config.toml
n_layer = 12
d_model = 128
n_head = 4
n_kv_head = 4
head_dim = 32
d_mlp = 512
vocab_size = 1477
activation = "tanh_gelu"
norm = "layernorm"
norm_place = "pre"
norm_eps = 1e-05
positions = "learned"
qk_norm = false
attn_scale = 0.177
bias = "all"
tie_embeddings = false
parallel_block = false
init = "normal"
init_std_qkv = 0.0442
init_std_o = 0.00903
init_std_up = 0.0442
init_std_down = 0.00903
optimizer = "soap_variant"
lr = 0.00792
beta1 = 0.95
beta2 = 0.99
weight_decay = 0.092
lr_head = 0.00737
grad_clip = 1.0
warmup_steps = 200
schedule = "wsd"
decay_fraction = 0.341
decay_shape = "linear"
final_lr_fraction = 0.0
batch_tokens = 32768
seq_len = 768
doc_mask = true
z_loss = 1e-05
train_tokens = 104200000
steps = 3180
dataset = "wikipedia_en"
Each number is 500 + 40 x the weight over its row's rms, rounded and kept within 0 to 999. Layers, rows and columns count from 0. Numbers have three digits each. The size before them is the row's rms in percent of the matrix's.

# up: layer 8 MLP up, 512x128, rms 0.272, rows 199-282, columns 0-31
# down: layer 8 MLP down (transposed), 512x128, rms 0.279, rows 199-282, columns 0-31
up199 100:508526531436515571539446549509466517472518505548409584473531532488513515563463509416490473496492
down199 097:434450562529545440503514528524525485504509431516481496456460545589491566502522530550477523493534
up200 112:460532489483483506476578480569492467476473495526489540548475504495606493512475500614458527459491
down200 110:515543507503524553560509424499539461533466481465604485554532482459503457506530476479536492582528
up201 112:465501554516438513500441516470518465535547529454448524589499384482424530501519557539554547495489
down201 109:443494512451514517511452480512531540520458458513438497526399506548464558421525475478539455472535
up202 107:500536512481507517526506454474551511506529431499506512484487533594516466477503476462450491518489
down202 104:510561460548503530536465476449496468498471556532570527425519434511546483532518576464422478514572
up203 117:481460479413499540467459572521417476494504533556494451535511501408547429456449426503492436487529
down203 123:498604454560516503582540447500501487514577477502530431469556491542580516442534481468429502481565
up204 086:430572468532510523529541527475517516450514568534479505446456491531491511427495516481539487585434
down204 083:559617496484433489522575527369546466574500540547534476485504491485521548494486508513552495519509
up205 094:415495526432539480427480522490531573534528481424480529487468450539500491485490539504529472495468
down205 077:506522483498524430494555475447486486469553375534547473528506451608534522544457525479486485500534
up206 114:560524442533459578466516460486424528453490530514461476524505459538544416511428514593496485488495
down206 120:489490528521551591594416436492481494459534589488483455490521493486423445524503517593508486499562
up207 103:444510528605471531428510497503513493541439552484473490488465499456558505472567562508564497451437
down207 113:465506471560515506531561498451460533490519510528449465449473484434561506581511520509573496508376
up208 104:499461473547455530510452488519490521515483505464522486499554594495533511473490513504531532497474
down208 100:499481445453487510501491517565545497549497500480525465423483453543510554450535504603516526559559
up209 107:527480511487413555463457458497437463425444506525471488484600531426523461449538514458528511503502
down209 108:441403507467542558541488491488540591520509524444495400479483501544470426515511467532459489446480
up210 099:398474582479507522509623496521513454527556592469520462516423484442508500466490550536478527463530
down210 107:540549495425478440463448549478501516496542460557518486495500460463473535473471552446477487506560
up211 110:481462487550543543604526451566493479470444501418461481407487501439503497469477442520533565534506
down211 104:538471450482502446545588503452427518468551623452528565471464536496429478613468522501469487562563
up212 110:464480455437478449468508531504537434543525607585453464473511476557446549519565526436529421466540
down212 109:459531467508415503531459479457525504485460527493601513481496511467466506477543516508498475480434
up213 107:492516454502431440467539467507419588521493533539495526513557498463546495470534482567473511539498
down213 103:506460458356497405495489535426484438548464502521470513471447484535408489525522562564519599487539
up214 096:494541570473541524493434466533516503453465508484545485531456496456520483516429532412509571367430
down214 092:493504481485564523467544478600535468440571421501554537560459541501488533448516552433525525497506
up215 102:500558442459515501502523467510506452506544500466466514548452519451475504468466424495493462534450
down215 104:535477539482423520419498501518476471513457599511423493541571485434511540521538521540435510520477
up216 093:488505523414473483488500496488425484545518496544538501468466473509459528454620528544420528557502
down216 084:458447588523502475400520506473474543518440454452493466470527551554423494534472486534510533460454
up217 103:477552554517495465551518487465492476534490485475439442547460545505483504473503479449429552519431
down217 107:499510405472512534524415502450560487477500503476482410537494530443494533528541503479469560499576
up218 102:519498468528532484498470479470536510531392564454471552516535546527489527506511434564485637541551
down218 104:440477435534524505465456499578578473422531511519472512516500452508525512564436547458413545546438
up219 105:524518483530506533523443527499407506473462484464489455566461484493500579459551572481595368550539
down219 108:479458522519554474504478516439497522493539435529485457468505497467529496523490579493539525440501
up220 112:518552487535521548435552469536521448536488465523495523530463514544465543393494503471509527381488
down220 112:472573454511528476455487483451557503491489506447468482485464502544459477417527558435486510477625
up221 105:548505564509464539474476506469461493477469455513447488519543514486510567519468469504598527465538
down221 112:497456542511468535485478547456478511457460536506490510400562506440531529512530558561529552519537
up222 102:458511496513509561467465474510485514486480495427527407447559475547545525533511530489442551491473
down222 096:551530524569467414470493617459488518511457551501538433487585471492448522458508497538547487534465
up223 094:442470529517519485484547531508517489544552567519503515415448502410442481519502509532528415522515
down223 082:518543469494479465526505547399487536529533457507471541508537474432459507503508520560495522510525
up224 097:469555506499470493505452527469543513408472480521531469527497527595437573442538531522533491540536
down224 087:518473515491526499555472436477524446471461548569620529459503565528479556411511513484533543537579
up225 089:487498507507510474473534423514507472449518550525468523541416462480530519463442546525505573529509
down225 081:547497462523516485531476529575466479496503483478552448488535524523514545482522501493490406509452
up226 098:496558499499478487479596500549445554471546528437452486499444492492539481512450516425487503558448
down226 099:496524518448486500485456507511555482527511500533566453479532535397462504402507526470517506467518
up227 105:477538563466553484495471536518529408562515474503441464537451486543511467481421539447486505498469
down227 109:551450471454482549508535450442483484524441433467509513545490506514453434464537565496583512507455
up228 093:409475430518425448542508468523579459504454477538489453439487511459469508474554510436499497462538
down228 094:470538475557542516465478491491481510444454526539491432496550433524473530495477444563460471490496
up229 107:446491495500487480464542465573531541472451474404494474505577505537476470467438518495474492501441
down229 106:574496453515504523480463552509461498515547473505472570494473476412530479441472453496535448526514
up230 094:431524467509464446555563485550531448476537480495461527475487503494484472500569515455476468530545
down230 098:552444494449450556478469496542471505589486501481610574468502494424510523455524511557562437531490
up231 113:479454453415476520474438393519514519475547512432532535455496568469484503452499351534510567486472
down231 111:545508439486499485505472620526466578442487477474565484523469528433540499579477574505518529458491
up232 092:474514516495548505451487515463456423447442482519505501591527483503515547474535541435491443398473
down232 091:564481393451550525575537502549508510533488546542423500504431477557482474471546496466497513458536
up233 101:548488531491524549570448560505467524507477505481554588483397501462510590478498522555553522491462
down233 098:440464464577523529538467546535437563453518452544481425472503500484443532535559507444444500539529
up234 096:537433501478505475482461533546464473492488490422375548478518550508534487451503475461517465518506
down234 096:507453506489534427508568451513470496517428465457482559459524510462518405500520549550463479528373
up235 083:504574495457441514504463485484544526476438501523490515426520622517479529396559487412478517514457
down235 084:534571495521565546562543469597573435486498527527473526544518434544471445515525469440500492563480
up236 098:437482516499502523422543510427539445485484558536533494571425478475572500480512524471454459536461
down236 097:522490448481497483536514487572515436513516442544572530521401445554487447510476462468466516508389
up237 096:431485464484502542504532535481474446540494524482506561485438464496438501493500433459537428476446
down237 099:476476505501503573451456543480549530468481522521501477452510443547555495451497542501445512435565
up238 102:485573467554478569502489512546492464504551489465493499496592493470518576500448433497575524512472
down238 096:495458507527569486566487514465476499533496547489605527476516550479419542491502548460530462464457
up239 081:415544532501540506544558533491505519473534449407515497532457522493423428498519512455537516465513
down239 084:539491482477465407514508451548552549519502496539522586486486551509504458471529491508522463549553
up240 099:455418515416456497520524424586512498526452452539494493506497524475490537532524499406480532551502
down240 093:437407443442498517472533463407491457519503425511478525434489472492459445466440546498492538492433
up241 100:466473434462479469574496523536525553496472478482457482509463393524465484579461587461519416482548
down241 100:523553522487502459530529474510429582366495551480481539531491485455553457508459549444460501512491
up242 096:505490492529511467516518474459499486472500534489460491524483446473478514518534530518490395516451
down242 091:516438490548474541411506457524563475508416489530534486504489462504523455519544524431444508555550
up243 110:501477512493468501462516512530541401507454530523455585382508514504480475454390524567477447501474
down243 127:559507437581463500492551488531433475530519523559493520474512460527549526436392503536462465494489
up244 096:482499558480572506521495498588564477464448574464465534488477538519467426423521543498485535442540
down244 095:526454474490521540625502522494560481484434494549542493503510516497499512535521453536515518496470
up245 099:466592513535540466438446480549459457439525496460498493497535517449424480468493460526570515461532
down245 104:536500552494495527489465508463532525561504500439475506555496516550518524457524525556451490503527
up246 099:493510481475449490591508516469472529469496558515542433509515551441564482501429527512549471472520
down246 110:454466572570480488507508509506524448591534537431579490479481481433484432520515475530476469480486
up247 089:451526503477464498535508553534523486502552460458542463480539523510496513455547535475455533481562
down247 087:518530519507484460499589552410385508442527543479538439481447541442531457525472517493449488498542
up248 089:497522505489447472373473424503543534468530501499479538495412555425512517540503472421486536492533
down248 084:552411526514551493509508581507505463484548561486469577522576479559541475554457531485434497503450
up249 120:557510445462424477507574539538493483546474507483411470482485485521466515412473535506469437538486
down249 127:537515500517489536552528541481496514481442512448573478434517509455445553501438598457499495504503
up250 090:552526544435475536450472473557489532466472518421487463554526472490546530499455521550531480461500
down250 093:441508467502517485523495527578540501499543487465563480528534528478525427546451474574639468467374
up251 104:492482522479498513548476475478426505550503529470478447494506483500538516476450543487523491518507
down251 107:476448545486552448499482436517484558576509517453561457509448553522494483416500472451581578492427
up252 081:531512479494509555476429458477427544513497571547483534552535425588459518568515513459537505481584
down252 079:537506473474469454507501541462442451545450463483495496525443436579537505491536582538512445486449
up253 098:474485546488501495457482489505505458504470578511528545510456515533468484461537499537579487494509
down253 086:483366544491503503489468543582565496494478501459501496567521534470531489475480443484497501493543
up254 108:462532501527482542468491489484363471556423505501479600549510493460473534487486480461463600499459
down254 121:548467544499549579531470534397491443516420501521511385517569527490535463481520543519473517443458
up255 085:447508539495497481529528456537506441560494501445485433453474436493467539502489494469558508544484
down255 085:544515464426540463473430411483477547515548544495478497494441485472533445482547502451452510437483
up256 103:470458439519497605517509488527496484447514512602488508478462432496503530505497458454554485546433
down256 107:523565477585466483531519548525423443458527517466544466551515564494450505434469436586499419515413
up257 106:470485512478566495501556481564489460473526523502501534539496479543470499522506528530492501475449
down257 109:450571543479547542413476539471434489500493459499443580509491519466532549570577508511517519509571
up258 100:452462477516498480546512425513501470474461526421411359538469505510484484474474500495548544571480
down258 096:446440486500392554531435502482542515461476478496474465523503416520437509502455500572487502496512
up259 093:493448538446531554529448532555504428512553496557493510541510469553405491479530481508436536474446
down259 088:495476452469435415463619461542436488518484588550474459525513531521477529471523506545560506488523
up260 101:443429483505512505531527524504498497493552477438413569481548464545527481489449515486471440483410
down260 096:413536479510474455405486466564532485437478518531492596528478467501513467483452520466478532502515
up261 095:455507492479494523486497527462605550524383436445468507538525498594509481490476555520525468544523
down261 091:516490506420405497535494417525494493533549513491466511529505446589479503547495496507546434510547
up262 091:478542529512506561443521424494507474394466474502551484446529457436489478415527492547457488441468
down262 089:487502538553476518557401428530476482587460440496476446509465501458545475476471571509463542502512
up263 103:537481530509550511528495436453523565520519544447478468485526526445529469475451463464445416545502
down263 102:520525474567492503501559478467476468543478463521574524492477502450527498472502496466466503523535
up264 100:521556507534564457478537494521459406525466560470488513542460581488429527516492531465513502464472
down264 097:491452467434479493544537553594518541558491442498488459493514478460470511465521456530524437495416
up265 096:454454525501459455489534494520492527542412474563483505514471423484424519531520554446475511497478
down265 085:449469477505471506531555524499527441502496397502488538436509477489471470564499529488514477498507
up266 107:497505456522453493462631554509534482430511475448490502549455491538436586523437584497567489538481
down266 104:482479545462441480538499559492499491594496492513592471575532493505544581501542518543540615477502
up267 081:457529402481503462527475525497492467450485549477433493438467541496474492476466537608436550459469
down267 077:531488491493423463514480514632489445483497430508524473541474409494475470488495504555497450483448
up268 111:507540493472417530473417515550543423521491572484474492554490418511439497452474460508467476431435
down268 112:550445501466516477507528482550479460510479514518523583499501512506458505531502453469501488597494
up269 098:551474534498443542492468572475516530549473502490453520514436531513459493528463538536445500559600
down269 093:429444427565509387507515416499456528470465501481490503468469482466535432474494490446487590443448
up270 096:399486516469499556578573528519509538486504494541463505453466498410499479539447484501480474516491
down270 104:509492509532499531601497431462506492519424444474503400551522512502518506481568477449546501389540
up271 103:434499482459405577490486515477468497486514503475426436478552514498426538473527529572499462452554
down271 099:434527517503507498578464547531479492490522455519461471445494481488507406484559545465523442568450
up272 108:504498416549454546526488516435483467513447491555459505524559575453576494434560484518458566542508
down272 106:440519455500522524491485514494478467574493511533507557446466479479510462538463502500492520507492
up273 100:485523566481440486415539553590586486524480520497536442456535496446494538465489518507433459495503
down273 103:499476410508506477516539416552495412520513553576522499491456488522462541504505487563532490534428
up274 081:496493530493554531515502570519515466500398496410466553467525495515487543479480573498480500515495
down274 082:512509424524462487491461431505531484448508461500514541508538486448467451517494494475503452503553
up275 087:424508542461476549470569468467493447584514472511490549430511506504481462522490512472523512480571
down275 080:511488484566498509454533504532521444533520428512438549533554496566526471583506549520518510478551
up276 107:503463440482478485505505499524481479558492525541488508579520448471480516489473513449498548504461
down276 100:525491483507487456575532443576464508497474513491550515538463544464509561509441454481470473484486
up277 103:438555441514430517475531514512502481454563480474477563485505494523540547483506549485538435526459
down277 105:560489567449456479542480516428471488507463577505474473488549554534468514494516559461529485539421
up278 113:475476407477432530480543558535533501504506507560435548456439444531465508461500540503482521509481
down278 126:470446549476553558537524504473507500589484537556489475451544543490538485530479519460521474526513
up279 109:502556465461443444514487564482424414488523498497467519495501518548486496440518483503511463478451
down279 110:495554439482501583484529519521586483504477527486492414510550475583435520474497497478481513441507
up280 101:484550556517476440533517529554502537450490549461536602467570495521453463438507512509510486517508
down280 096:501501497552498398534464531613452452548457542517520552478538489495560454478469509574496524562496
up281 099:404558460530456561519507518585467428494474542537491463528507504504482498479531526481454477517534
down281 110:545560470460474487591498542465499525464478498520521449480594552509444470469523521513518542518552
up282 103:483469448482440464516524464482466430499490534495484512518536534568452517541522469482572542479470
down282 104:558529461435456492467584545529592467473506484503582497558444431558475484450587482528459560569467